Weights of a small transformer language model.
Architecture: RMSNorm before each block, rotary positions, no biases in attention or MLP, untied embeddings, normalized queries and keys, some layers without attention, gated attention, capped logits.
Each number is 128 + 24 x the weight over its row's rms, rounded and kept within 0 to 255. Layers, rows and columns count from 0. Numbers have three digits each. The size before them is the row's rms in percent of the matrix's.

# gate: layer 20 MLP gate, 256x96, rms 0.166, rows 22-107, columns 48-95
# up: layer 20 MLP up, 256x96, rms 0.164, rows 22-107, columns 48-95
# down: layer 20 MLP down (transposed), 256x96, rms 0.215, rows 22-106, columns 48-95
gate22 104:084167138138104136131111118114149141143131167139151172128105184112116145101091103119125132100097145164110132141080137138136182136137124111183151
up22 106:146098140132174118144140115110154117148105137162079121103124094135134153125189150143146140135088120083093103115152122158108105133121127132170166
down22 102:121108119148143103129115081153171143120116105160101130146117134095115160138124140138137147128123117120160131144113098160098160133185125102134074
gate23 092:111098108129156143084160168184146086149135116081173081154140129124147137143170087156099157131128135141159149146186153153128159088112138104138091
up23 096:066124144123096134165127116125175112091124098112111106133122172115125136130137139109131128149135118132142128149057146131130113137138131079112135
down23 097:148095103184127135099129131123120162129123076093104108084124117121167118137105126104116093137140095115094108130154146142142117128137107099136117
gate24 098:102135144120091172150168198082093141142118130124145112123176146115113123109118132121087132123104140141150111133135116164170153096114126071138142
up24 098:140157130113077113110119124122114127117125101114149111118093099105157157150150129131137115137150130116158083080155129115130136207133109133125127
down24 097:138111148131148140122116138154169120124115147090119130100121121116188142127096168112145167123107077121158144111178143150111157143144127142127097
gate25 095:140111147121153088160135124155161173137120130143096134162162155118124137141138155181167098143078141133165092152115087119136139126120118110170124
up25 100:160159104133097127166177135127118157100151141140101129169113128114155181118156169180089150120173098158101114148148096169152098114113150160133101
down25 101:186140159131120119104147118091081149170112146105107102138158095120149159115083147140128115114126109147109114104116154135103130122131133141142100
gate26 102:149130102189160145137073112115166112120114125125166121100174139078125164121118121128138131116124123129101152174098118173099148129098128104116166
up26 096:096143156128120120081086134130128131140160101125170120127117131102102096079162088144122159076174089134147132079125144143088095157141155096130133
down26 098:126097139141092116101094093149120108135096141189178101088099126129137136156143102054134152121135146095137117135125113132069140093153104113144148
gate27 100:161111116102127100066075105109111117095142134116136137131108106125119107139138149114157137114099158117112115129121124133089136112199146098133169
up27 095:137113130117178126141147143128088112128153128107145170123099123079122132118151116145115119105148107119114126082141099150150107132112123124109114
down27 096:104126123132180118106178136148156149115079137118149140126106119144131156119172142115062102139156128157131128135113111120145103168147111132111132
gate28 103:142112080170183127147102108076135118110112166131144149131115139112120120150138121163133157159117135129193113118108165119115134104127194135107114
up28 104:126111174190149083129115099121186152166130161098134127150150143099142129129127110116100107148147097156137094107140115142140173168080164118147143
down28 103:115177134156100115161146154131141156108148153132149130161122140123084119082111102094117191164140168123148121108137158136120127147085115124119111
gate29 102:104170152165148070103150164135122114103115102140107125133140105157117193191116130139132133136128102115131145165114120143137130124149120124160141
up29 096:067094105122085125143116090125139090120101115148128158167163148119123088121136093150106125124120112125167121135120124142135123092135126149094137
down29 096:077105137112133143136101103131104136114131084070136137128125096151097098160155131124132122125137123074115146109127123126115162146124131113135122
gate30 093:090164116130119156159148120120162107149081123141135167109106177114123124151123084164145150124109160150154130126169118115139159134164125107139134
up30 093:157124182102131090119135139119085089123141127131142144128138125113100098120175091132095143100087098135153144141134098131101085076141091130145106
down30 095:140119136153150109139136144133095141135137152153118141155092121142094134164117075191111093133165131114131114116148095066141116111176138144137128
gate31 102:117130113122161124111131120117142129179116146147134148118179101136120100076102135164094070167117183107099102118128121145122131151122134136118138
up31 100:134124113119141106094165114120131084132098144125159168112117137100114121137114111141086096163153132115123086149089166120150118095126141090105166
down31 099:136174125134140119127112096152098153108149143116121105115122102148157113071113103118141154118117142118122112137105123122130132087131097158099099
gate32 102:078165099136115141152144152137143134098125144113135124114164138154111134115121097152122116131137092136101078130118133142131148144134122098123190
up32 108:123151132123113174149144111142128131141137139152125134092140122148117156140157116151093150090129104098131099162105137116141085151110119062103092
down32 107:111111135142119154150159131140123163154101150130076116174118113152129129137107128100127100131148109140136140140143145150106120146132090125109155
gate33 096:142097163101131155158119128176141167151128118110120113136118108147139113139121137142084086121184135103152139168093116136128090101120097119145100
up33 091:119112107139113143139132123135150118130112163157146143151147157076156113141142063132153131077100135160143122161098084116128088172161122137138108
down33 090:137175116138126139136138139144123166082165161146116145128096097138130077150142144142119112116128121096139138156144157133164116160123130146096116
gate34 099:119154095109123123142123124124144106157125115087124123099136175122159113120117103146178127150107151179150083146096111159158147085141148118182106
up34 098:150103142158095106135110116105115095125133104129128107141153103163117147146122084120131120146128092141149171108112137180103105102145157135144105
down34 101:144150104143136060145131127089170143115147084110123165125115101127138136135145102119101133100157141136143107120139078117118111175103106097109149
gate35 097:129147142135114150146140127129096129138104113153126134116162095111143127154123147148143126120157128180174117142147148168146089125081119109156119
up35 100:174097161140168135138096107178135151089075130126142169139145136087117138110107139078174156137169152111157132119107154124136145136107135134125122
down35 101:116136114170107119094153144120146138122125122140110103122127123121141134139123146193119103148098146128080124100160122097097153139121125124152116
gate36 108:136118107140117136097085134109094136148117125077120093075096099165124152130141147156155140096124135147144115149153129118134126138106131154132140
up36 105:093153139128135182127156074144132067105193143140078119123127108125140119129132146116129084132107126098122143126107149109113136116087131111138077
down36 103:130111117133168105127113120155109127140130119131119158147118168127107151146154121141130143125119139081152108121135127150111156131167127127116175
gate37 102:097113125106153138133115153110112132140171157166126173106099175107185164100121153160101144119140163132110147111135135177091140138123068138133114
up37 100:070174138142122100149120107124149165112120148153130138112123098138161130137120117127140092133071153124178125119128079155053134103170107122152131
down37 097:088135146105098053083181118093140109129103111097124114091138105114125145127151114133146122122094156143099148110155146124115091148121151126171135
gate38 107:094167126119146103136140145138098087156154161118130155157116102140147138166102176192110128131094143124135139150181114186119170100115123091163125
up38 107:146097136149143119115068137113157153118097101117136107093134152135163155133138106124102122111151122122134105154120194111093108155160123130138149
down38 105:113160137139141162164142155112163113095121145173144136130143109114128127092120132096101113129112171141159184137115115141106134123159152080162102
gate39 090:099114088122135105128084171139098166158107150121135138117119165095111122168132108133120119151105125121157130119129080120137165099099134127147128
up39 093:161147088123134107142137083148137121137125142175109142131126118142137160112155151108116129092139138097081156133066113136101195108104073109140123
down39 090:120154156112108136166099102108135135141148124126123135117146137119101097136101141086117143097112164066138143134136139125123078163135150099165128
gate40 103:092148117146143125122127130073144138151157106098181145147138148107176119177129147149174140135113151147119134133113127135164103093090160103143168
up40 119:183099133102130122106159142114170118151079152111120166147144078134122097107139163160101147165147108110131152141123075138123177152101112129120153
down40 118:121148144133133135117106162115112109131106136127142105152144178109155171106096128163083123114100109146146144116080128114122161126186159073114126
gate41 101:166150110164130112119125135157138132150132178129162164123152144111130115114141150167183121092154128127151152135145104142119138163110122127133148
up41 103:139122081139143100145119104105110127094143142084123098114111090140126124164193134138159126095100136117151183148082095103134131134113118147103108
down41 102:140123119107129091149117095152121164171080108118098112144121095143132152145189139056152127150128133119157099129127134103088157141134101136140114
gate42 106:120164145136131133130139198108178155116078135123190135114145140130134106104128134167151152130125147127125106129138099124142143146141091120123121
up42 104:091110120191106150095143124129127149157135111134133165179126140087118102148156122142156105077129127118124116107117142136123137113172064155111157
down42 100:113120132111172125155149127108114153128152150123128131161121153157148081116127136145210146161122147109143095140187121149184171125135146134149142
gate43 100:168140090135170131130181147119171131138163171196123122147159147136128129140120106174114160139111147160133147107123115157108158128101124113130130
up43 103:173112155104103127145125150131133115180162108108110101131097174077121122190117167130113090147191120131145156127110100123142128106137145147148107
down43 104:123138163188105079147148122144123072120134104138140127139128154156108132157142163094140134140109105140133173136145123166137146119101085137095102
gate44 094:120118160093180142097129143133129110117153113152146129113124142140121143124148137117139117106133183155107112114066160130115148109136129113167106
up44 103:150085137112165144123145151184128067106149181120088130142108103115094134155117108115093128159105133092170139134130147131155100096139107135142112
down44 099:087110157140112114151156120175145124131142135151137121157138126120152157137156108123139099080126100133100080108166128104115139196138103130133181
gate45 103:079149123129138119120084101100158135114139109170145154097114095089155199122131116135104158096145159123159128104152098096111162107118124127199149
up45 094:093121108097145152184177094111147146154141148096135104141075139115158135105130081152112143131114107129092150110130145118186167129161143108120117
down45 096:132121110152159111123107149138143158116137105167169192098121172101126140116116130119111140175088161090127148117108122114114119100138121155171160
gate46 099:149112102154111155143119145096158148112095145167176129139119057140145132179078139130122150149162104126132117110103082152134129146125112119146149
up46 102:117115146096125109141127105162106150147178107102164095178098114152148142176117151123129140115097112125176114118114087094147126115133123154136105
down46 100:093132125136143156137142090171107163112105108117133108119108133133143163161093148107142113147169185138097120106143150118109089166123111157155140
gate47 097:135129145121110099126159201117114113164155161091125143144110118109139120143118134131125126113136131114161091152142082113125162113089124108105144
up47 101:121162089093160152143116129123129180112107151113119070113126091129125128111101148123126129117125146151121086151150104147089152074110142105101124
down47 100:093123116179126105148122158130134127149125110128091150096147133116103134152129139143101123087148122135115155156111106136139081142138131143102134
gate48 103:136120096133100101136102155084114124119125092129116098112152142134146180110145118189111132093138153102104110145154137110144164146152134122156182
up48 100:131128142098093128141147114127118142090169124129121085167160191132176138127147097122095089092114113103096138105149121151141149160125080097120142
down48 100:131122186130104122081092160098116144152103114075129115140114084101076092150132099125126155164098127086126104163175145106137147127122194083095118
gate49 096:148129111181107155096081093136146134111120128136128136141168139141147121152111085126094134109116098120112153125127139121123103142141132176121199
up49 098:106109120101155101159140125122146124118146163143138117089128105100144147149146125128128156139118147124182132111124148124156140148115152149133119
down49 096:126119153129151112119117158137134116122110126113157111194095122169091173145116126152139082134141129143148141145118114132116157130136124082134184
gate50 101:097149130133096135109131155177139126125112091125151125147111146122170136155126105157124097108114129146110146138100124162129111140090110092121112
up50 108:122174114106103105123120114120134110126150134108127137101111130166117137089116150107129165096105108138089131133098073109108113102125125152135139
down50 104:109151118108102115103109171096072106126133136097100129149157136146088143104159115124138156130103119130113075140165115135119137107128130123135169
gate51 100:120119119134147154156105133169115139134091164159144129115179135116146167120100101145121143083143163126093132123064107140115120124131124140129202
up51 111:151129130126146172126194147123144116125167095103113163098107153059110155142121146141177125105089109069130156091119145127135134177170135136134121
down51 107:151106146106123083150130078137120129150153140125101155130119103183123087161147143149130121105148147118104119108151103102101106135129161155167109
gate52 111:098095105124130147107132144089155152116105198129157179128159153144150158116137094125079129137130149117105151156101104124124111099129131104180156
up52 105:102110102091160159150123136159111118162128109163123132103143135158133118118138144131102079132111143140133176106059118150114132122120098132105150
down52 106:115121122138094119135198156118114164162124125135104102120134167123131134127178121127131122095085148132127150128132097116136132133115115108182101
gate53 108:120173120137118098120139115123106077150101120122158131115117154156119148139113131173092146132133170140137096101125133126137111183143128121204140
up53 108:155136130127125089181176162161133160116137125085110137104136128113102127105126140144078128140130131126128123109135131146136095135153088125156165
down53 104:114134170118128135139117116143126139187134131106159094121167096116153125119147104109096169090137131114157143107083171148172103172118156161147138
gate54 097:110128098116092131156133159148200127144154172160124131116095177092149158169120152140160095122153174126090159149106135140140109098147141129122137
up54 097:085137152104161118090106106098145117127145112138076178087147118164125134135129168107157141126136082144131137122070109117131132122131097145177116
down54 097:118113115117130092165112094113142152166116144165132143175131142140127146136186118152121097128143143109133109126152146121136138144105135118152044
gate55 104:113131133142093141130162123097113072141142200151138135152137125116145150115182114156137115145091090157143092169178110184104122123137116133092153
up55 106:115123104120147164142161137090121165155120130105105148167137174126129159097109148145120114093091130164096150129090089125136140081175107110126142
down55 106:101148136128157115109139124143128090151134133124131162119105129118114123112122114120115098102103113097122119140136182074108131126163086153114152
gate56 105:094126096147186157114128145151146150139144149124165124109140126136131119133101094152147152119127125150130103141128147127103095121157165118086106
up56 104:129143068113142134116102126136145125163096114142133139110087145112125097136152076131121120094116101135157099116136103174141152106102143152127096
down56 106:153127110120083104111116133130075087126148118132091107110122127138167133131139139102144127125145130112122066091109115118148153172091129134104127
gate57 102:114118113160128135133140182146122150137094144089144139112139115168161138105133139146088126114132160125149134137075133127132122117138100052148113
up57 096:138115155080138133088113117083146115120118156099133137151185133110137124113129142128124102162130131118159157156092131107098134089124117133158150
down57 093:128152131153134097092149174109119148106161125121133136109114147107106176119115144143095162133097105140140103133090159135129161123119166105125104
gate58 096:137110157166137131132123137122133124121116127124080114130114124152139181150166142148133119108097133145124138138103150157124143137102142108159109
up58 096:105109128136101191138132118113110116128115186122163147107128176136090142137127140140148162118156130112147139134123169112095136156099144119104179
down58 096:084129160094139147134126115125130086156115136139121132118142122108115097154101127127108117183122118127145103145134149118157109097160144171169145
gate59 097:140091137124167144113145146091118102128138141146132113128153094159113145126138122135132110131109170119150117122085126115095103143169118124111087
up59 099:114123081113140119111165148103175130127120163092150111124148145097111151114092134101105142091131122103149132139171119122146101156102129110105152
down59 099:151141128140115148102082089138088094179130172080077165147106145118133109133107121151155133122124104120125136156132096128149138131108127148144108
gate60 105:110136121106134136171136133147127114114138141143133125109128108092117145166140104142109111111131153128123113116135154145130125083167107129164139
up60 099:178116094152127133133129122062130103141127115108130163131125177148146150112140105119149142092137141102102087162112072129136113123105116144169075
down60 098:116123146089119142196122142123092151148144139134148146143112148118136143115147090179091159125184112101140154140117132128114158115138109146109154
gate61 096:070110087122168126138117117146127108180151109119146136137124109146121117122153157140143091121116134111085141142094128195123147152149170165139115
up61 097:135092138176139151086100134129156149126163131160096133129126083148165101161139102120134142109125124114155159112068109134133128136080149163105134
down61 098:111139134104104094094124137119148155138115161150144128092122128122122110045094120137114139128114150141090109107169106133141111115112176119095083
gate62 099:150138140179129132131131146154113127136078134126093120146145130139134143142064163138145110135147136128076091131135095138164100064116091128096158
up62 098:140117082151105140140161134090101104131097092140122128053084102136111127104127132153138135081149092107128142140142123174118150127130140149112141
down62 098:075096190133092132146134113137121123145062106109145100125127142114113162113094149108140149126092076125153162128118103166104132127127125113121169
gate63 097:081118107105142145182138131163133116129148108164154143157109126112143124106123121137111124117113139149130064108151105175109162127105121110122132
up63 091:129095130141189133149130102128146091115111116125143122100117142156099103157128146148103116121117151131205134119091131128156139120134166161118137
down63 092:103124127146107102152114124161125181153121124088157134120119129119103109106129091098118121135118121141140118136124120110104149095120152132082122
gate64 105:124128185136181160175141098106199141126100120143123137102144132124170158136130142126098165123132134137155162137103114161126181135173134096142125
up64 104:097125148135137075127163135169108140172101153087107126142143148085169105132129177164139124138121091134123188128125117135149099132088138112096074
down64 106:122129089118133091151129139137113140152177113084111169102150121101122132129086138135181087132135098114122121102186148101098080148092118092105135
gate65 097:090156090208109117108137164105176155138146179142159152119132106117166137118112166144126130113147113139084108165120148171128140161133128150143132
up65 093:133142137137180151127066104101115139142125136117143114134101110119112142102154128147138196155132145138103111128076153088127140155087103156131111
down65 093:196112132095114118124108160114110110103174137115126092146130114153123159183137108202135114136139125105119112089145160136169165124141136145161121
gate66 095:118116114169143074170115089104125129149128153099137095113146096158174125126119149103122128096129163128160135157131149148119076167153153130108151
up66 092:119120102129125141130127106118157128125133161148156139097167125140132157160097069137116144094113166142126087071134126112081125134070128121119195
down66 093:142147146120183141109115123125084142088146094121125114150103117156168117124172119169140087121129076087130148123135163146102116127120141182127132
gate67 096:077163096115143099183116187112146144163138165134171131107149127148119132121140119137103119124132143121141131155103111159158099095143139126108151
up67 089:162141144095121096151145159127123098121115102114105139131131129118153108111120117131132111153128082108121153144180164085142112131106183094145090
down67 088:140121111071096143143119133142131114125120135147103152128083152132102112147136154150156146100130091124112100103125128103137144115109141169176103
gate68 093:118123157168143097104093155100155146116126136109124107084145141175136115135114119130125128116137148135070144127146140155132060099109091159148143
up68 095:172106128111139186120155090109138102126144101131113126187124111104156130129119102134178127162109132082118107134155116121183123153170118120122107
down68 096:123080163145141113145155123170148144113154153141129159124141125154143073142105125155124118128119117139135174120117117126133127092126129161150085
gate69 100:125140112142150120116103118148114160100133111142140178142100117138109088118179110126157160118137153112141121166096168145151109109112092135125152
up69 096:140135108121132099130070105109140162113110111121143127100142118141109094144137148105127140118051153148084102113104150134154124114091096149133161
down69 098:121111151106141154143158148151168129145099091147153128154110153130132148154120109118115078154104087134116109159106102177151142117124086094098148
gate70 100:113110153092129128128120126106094158122089106174125129109099126112143136147136143138104097128107167103099080132076137124142138134147124138185109
up70 101:153097142134132112190114125103119090118081138085149136134115169104144114109125134131119128151154163142124144123124148086134115126079100119101121
down70 099:144104100124156127144132160123100095132115118140151096129126148123168086119115128096104109097128128124124137139129171100157119138093157128125149
gate71 101:176100126128139143110173138134122148175120122080140135148113209075123126143119086125139108150120123161138129112101124126128162097104146117076099
up71 101:137146104135140099144145120131127123142123212161091121124145109120167113162156139134148170097148116134160112113092109092091138140158148082153157
down71 101:108139106133151115126131153125158152146096103102162174157095120153104106151154083099094142139105125146120158142161117167146152084126147133116100
gate72 101:100126115155123169141097139129141146159146137179136132178124117113147122162145147139141154108148139146134136148105083113139132142098154094157128
up72 099:120156128105147143126116111136128097169103117135088095102106169172095147138143116127127112144109115092114146116120120137140147147115110113120138
down72 099:101119142123105129125107131154085152110162114128090167138111107160152094127141148140124140129141146144118107069125102125127155112110116123092083
gate73 098:104132116118161140123137119148115142151155124131140137143137101143117127131108118116075142119143093087103115153105184115110121132152174150133158
up73 096:119170119137164133128106131116145148100069150096172108117150147140134137142113143127120187131131131129151121134193103127095144125165122119173143
down73 099:141189163126158153108102098134188131161114114128112119110138068119119147117115154134101122157136156125116112153134124173134099164176133106099145
gate74 095:109139128131153106133105138114140172133110157184143151099147168142151134142161151118154093117130142138132090162071143123151151108127169167138126
up74 103:124155098139132132097158143174104096115174058158116100126090119113095111142088153132124114116144130116122064127133171118130120143132121127161108
down74 102:155139112122136102152136160135099095159142149120099154152089088143124131163118088110138130160122094146145113105140104140147136128126125165167096
gate75 106:093114097108109108093123129157136082130130112111115122131135127157154134124054140173115100153162150182102125180090148109122123123112108119142128
up75 097:111100120131126110060116097108127125119114135099121119163108121150094093151136134122080074135109130117144115108131081177114151147114152138146161
down75 096:183151169132085119151154134098154123132147120136094114101139123095126133128135091161136151178113114100085140096133106132117163140112137111126155
gate76 102:163146106092118129127150116141120099096106134162138144109172147142147132110125117169130103150147102154123093109152136113134132172147103106114125
up76 103:171128160146121136144109109086145132116117155147149128094104099107132138089155136145099190128163132146155108160130169134098156109094156125126094
down76 104:112100108141105148086125124121142142150102120150063103166106104137132100151120108089143142096116113129137168144064079142115098103147117120114120
gate77 100:106142142098130097103097125154114122133117119115136140129153154103158116126114167140100107128111121111166102158131151156117131105143122118163104
up77 107:162075121133163123161073123129134153138097144132175109137113136121115100125120112139114152160131166136108056123119116147124109118137139113126128
down77 111:095117147062133126128109140145130103141120134125107141154147126149164098129136117133111130120164090139129098188172140180112139118154127147102085
gate78 103:125119114177134100112117103105111113138170136151177117149154118193157141093134158116103094156101123136147126120108151144143125131116105147130127
up78 107:140128121127107171104157118171139110153142144150125140116182147150116148135109161121149126092107126150116127103095083091149103142138108117147122
down78 101:107113148140160166075091148142134133077137108133096147158122166128123096116106152206105148115157113123120101144131133140142136126153105130128135
gate79 101:150168108132159123109113126174156147136111157137173135131151116125115135134109092147075138094088119177139099134087092111101141100154171100138124
up79 103:133113093116110104119070117106130131168104122154114129142128108120187115115150135134128149091142131097136206117112125126141105175077107125099123
down79 102:132104094120092087151155108126107112133105147127129083104106112164132142135129156110137176113144167189134140159129154153127115142149095135145141
gate80 100:086179159082141127106115118154114092125132138134135136142156140121159118165166124124140098105112106135161129128162129142142188127166132134149124
up80 095:102163136129135169099147110106126132115122156087146122144131126140152094155137148111164112099147119129168169145134092168115161122139162114137104
down80 093:143106083163149102166124138128158157138148117130131136106095100158109160109136104173087129186120144103098113120118154121120089143147104142129140
gate81 088:138127128134157168110108134125121130104128100083181196127119148120145155136126124179111115120146115106101093122134089162123118070112133123098142
up81 097:117157130146117124131107106103148114113141118112109160140109127129140119150114129104108104137185129047117133113123115102144155090152121114109109
down81 102:123079141126123090152132128128137137099136122112139067073113104138098121117113121132131172165107143139122148136148134128095144157112110161121114
gate82 099:128151139090123142136154145135117163142146114108157153102138133136148093120141114139101122105150131151124111128150116127123113130131122139152181
up82 099:140101126103162123131108102082148066127142107089130120140178144132150178108136132128142113165162100149137151101124170129141101126123126100127146
down82 100:093142092140128166151135117135135116153152136115147121144114109132132083122170124075122133099110119101116137148105117120138161142163150110122154
gate83 102:158086154153121148089158127113143121124105121128139108102134154126124147141140100123126152153167071111133106158117152106127122068106148119168187
up83 102:091122170098126125130156137120127153103115151162126131140173108133138135137064176130131114153119111150143168108095130120116134114106166152162111
down83 102:119122096113160147095140126124141116148147105122131149141168138098144093186150107100149142107116098110097147118133108128113103109133148083126133
gate84 116:127171119125138130115141162130126063105122132145130140156140175118146148112128122167130146123113156126149118137125146179132143096119139148146124
up84 104:160127114115109142145114117139160115138125091093112081138139106147102144138092150104132185146153117127122118102135114140141127136100132127110138
down84 107:129131129132114150116136153130127108088096132151113167129137125099128093113117140136142117143130127140142138093141134143111155095132083139136133
gate85 104:144129120169109096131107169123174115105125091117135094112182113147131121135175154144115127138083104149113123160117164112145134116162147144137131
up85 100:137120135108084126145124145121099133141109101099176136117141138146116115116142167134115149108140097129130127122158161144101158149167127127146086
down85 103:153137094113102093112102098109156142139137082104126140153107166154125138144129184115140159100134121165137160129132132148135124126138094109104148
gate86 101:108145123138162137117144081113132118117106114182117146104167089122169108143129104173088125112104147147110104125130152151122129145115173158142128
up86 102:116144126154130159087162142121177153134118176139126133154118148110157100138138146149095158124136104141124136141117129101111154118059110108148118
down86 103:125104122120128126130080120123095141140121112112127150085148111115105127130123130100161123129145162155140140142093134128158078156121137091055164
gate87 078:102130125072130112114092145121135147140177146128154145091095118081118139169105170120130117126141151136170128153114194136100142146178125153141142
up87 087:116143116091112124149134131119165140085121118131117101118116154089190128128099141134127174176126085107104085141141146129128129116120111131139129
down87 087:103119116114141167137103136138138164118123098144182134155115112120114114139140171123170100128141145126133080162133130080125134124135170130125113
gate88 104:082133114097128076152176176125094147152107108162116128132175132164138118149164125159112142131092126148147111123119161143167149122126144080161160
up88 110:179086160155117160116109121134122126170108128155155139129169110163149125136145094111122140168149134103149174093052150098126178151087113095130108
down88 111:119123140107118154137088146148142114101144153138106138102143152110122098117132100111126128152119121169139113143100122106115096147102130131184102
gate89 092:129127084145149115162092138105110125129125118117151117135147103164129097137091137113127104140131115167120163126130148155132137142137120073107087
up89 102:090111071136116122086108120109126094139154118093153089097133122127129106107177151135129145168181131112142122159119156145115095141111140117134137
down89 103:090127109126181144127176149148152090111112137112106122084143129113094146076133157154093116129130143118133151155085084160126133123090117105133115
gate90 102:136105102123134100152119132159147119169166160130128150101113145092120107140137156160085146158127140084117103087159119116113101136123143116134163
up90 102:125143102122169101114135117125130131106140091100138126101065092130137134143125132103047122148111134135141126123100136119146075165142100130127146
down90 097:131100145134154116150101120166130138152135095122111178153146127108096139107133119166129122117140146120141134114123171164142123110145145107140149
gate91 095:140130089154126165140157129123177141140127095126134131103136124107161125128135136159142158149104106098180145149136131131164156151108176105170147
up91 100:152114163112095137098114095095177171120137129099135138101124144139147183190140114126146167150089133137118131077125087146133131120104114161136152
down91 099:118168089090171143149114162164118093146128161144077122161103154168143159103149122127115139164144096096123144171095147117089116111137112162130121
gate92 100:155114144142111119112143124128127082167130098123094163154160121134141131103157131134099138169099127188147119171137134139113129143108143103133153
up92 108:095138112118109120155131110137169125144111136173129135114093154130143131162156140133155129104115149070143155076124153151178173152104141135109114
down92 103:138141154094102125131113151112120094099108124156087135133124124174160117101168120169101105129110061159141158178142112127160124140133169140111157
gate93 095:139112088162174086160156119185091136081159153090113118129133168139149133137125137126113114149114103116123139168147126170110100124140121094148094
up93 104:164163114117121133090173143116145151127128056141119168045112115123139120155121123134135139112137121146089136143143122108133135171131149113118156
down93 102:130166112131149123139132106106127096084139124137143105137103127110116099164157147132132084132100104140139121069140158102120111126065128132129130
gate94 099:104128092180116125100130119176148137172173173110154099160144164119156152130130113129133124141119162135080149144084121100133095130095130154100113
up94 099:122063112105153159120137088086144159118112121119124130102123109171151091148095160133128123116130098190079109136107137112153158133142074106123119
down94 099:077130144138159136087124125129116151122173151161117168149180108160153105105081117125147121120136127105101155139126158119112115061105144136140110
gate95 109:119133100152112104100121156115154110124123122107160134162141129113153181124105144165128111111105116122092138095144133130143117158160151107173178
up95 108:118145183133162113139117090101119076108094149147137134113153100130091151151130123145126127079099106117100102127106124177152162187094123135082139
down95 105:110106172147146136132155160130086104155160135153120132153111140136131139105162123151151136097115122087122113134153143102165111133112117118131154
gate96 099:122157116092155138128118125145107103123124126173151132096122134101134157078108113147135109079097123143117127124147144165109085130117164133123118
up96 105:127117145149168089146121151124183120118151128142116131169096129128155136103149154124133142130098136152119093095134115164148167175106116124159118
down96 102:158118106118134126126104138105153160094118126149121158095115104137147093078124104143139165135135134132095112142111101147151113120066123162110129
gate97 102:079143157112142122112123164170178148075130125116110132110131148127150118195121117154103127133102145090140076109144156131117162155117122125169124
up97 102:134173109141123133132156123136143123119141144100198140164175161153111085131153068122126113108148142133123152115172112159130154147149143139136167
down97 103:131137157147144135119141072114130118144118120166152125164094132101128144106162136153136147114114085117119092111144133139113117076187117119121135
gate98 104:108138137116130157117118118118159105148124119146158161158130168124091124122092160146131083138096158157119119125087114164106141111121114132126122
up98 105:186146113089112082098100116111109169136088138087167158134124117178151127148135122101108129145109102126160147099163138084161147115138119118109148
down98 107:148151122135121136114163096116139163133139101072132170097155100132161147169135112154138157170108116142082131124112121104119136126141134183085103
gate99 097:115157132145149096119128142121105130132124099066070145127148159125132145105124123146131095130099148189137134117164129131143140137160133124134154
up99 110:108116152128163132126148120105148161119120149133155158090116130137131115121126129175102119132131087125135159099135081125158143136129177162111132
down99 114:193145144112118140117171091121143140119169132139149155125127152104181074141136129087129126130126111144108146130153109131103158152089104159160081
gate100 101:132111139119137115136175126107154084122113102145127110067125106121145130140082153176120201163127135146107099134158100130135126092110165145125140
up100 102:154150107154128147113144094097129103079130163152124170130112118119167131125146116108142144132136105136129079138105131108154091143102167111126151
down100 104:124119139105136121086122124101082137155118105141122123142198141189099123143140094109149080079123140097116125106144138063135122125160127087153110
gate101 093:129182148136112108119087122072159127174108129109133096100126093122102103161147098129102120116153139122142118131130146153139182141110144146136158
up101 093:116133109185137106126115136113120126111112162151119133157092105165099163168134122133150158108173104143135092130068107076152135128131142121126162
down101 093:114186125121142156162145134126117123138162105126107150102147147090119143131126123149127128124099148055121116091135118148120132118117073112157128
gate102 107:158121128157143105139127187159141095104134139114125125138137108093182146126132110130127141121104159156123129133117097166075126074148114116121147
up102 106:124111085151126168135131165140213136154111106148152129118136147111140140124132132137134162115123162135111101114134117133124132167090131141112143
down102 105:138088069144160115128115108107177103139104088167111115068141094099141117149125124127096159135082120140106116147112158130135112121177145112143154
gate103 099:125165125103115090133091129108106143119134169158139113097148128149144160131136152135104120110140122134106112085162098139095119091101138118119150
up103 092:122142109153117104124093104092147132129112127124104135124143153145153125097135100125119146125137162128134139132109153146123111146099168140117155
down103 095:128141114125110141149143118115139090165122120119165133155161053113106147109154118106113129156116159139135127139170113110164145155113145126106117
gate104 105:138108145128136104134119145130121132149109109132126115151144142160141152093171086138100142117137102178097106156161123133138151109114107108134157
up104 101:093154142165103115092129186114104137098159123106165136122150141145153128090110126119141146153154112124127180156138132133117084128106083142168153
down104 102:118093119151113100150111110160139120163165100115133166075119097101119095138128150115113131154176091100126074145159129171126124128136104139133088
gate105 097:138086141163119096162156153104143151137101150145133132122141124152120162141114150175153124157133152096124144111072115142104077088133132154097136
up105 097:132129106163148150137078143129143103153166157078143116101136163095120116130165120080118158085144139110128124131146150137106123135142148172125163
down105 098:163100163110147120127133100124153101112133125084122113118131126154111134128123151086105088122090152112118173152098138170087127157119117092108101
gate106 098:131152094108129101166146190135138126117120128156130160155067150120151114116167129126153148150110147116176123105118111132137123104117163076130156
up106 096:115070103141148117131113095151131092146158102076164112118096114141137087118102137109116097136089129152129116130174168101143149117124115115153111
down106 095:100121137096151128118157131142124162159132123122121134168136151166153139138167133127106149122132156152097156167153146151117134117156117088152130
gate107 097:096137137160124148188104154145083123116136128113150143167179157094121124110095069145124093104133144175112118116153077119085153139129135137129160
up107 093:078147152125134131120068151126139133164113155109162161120090146105126124157143137146158125082108123166105111143137151059106122154129132144116064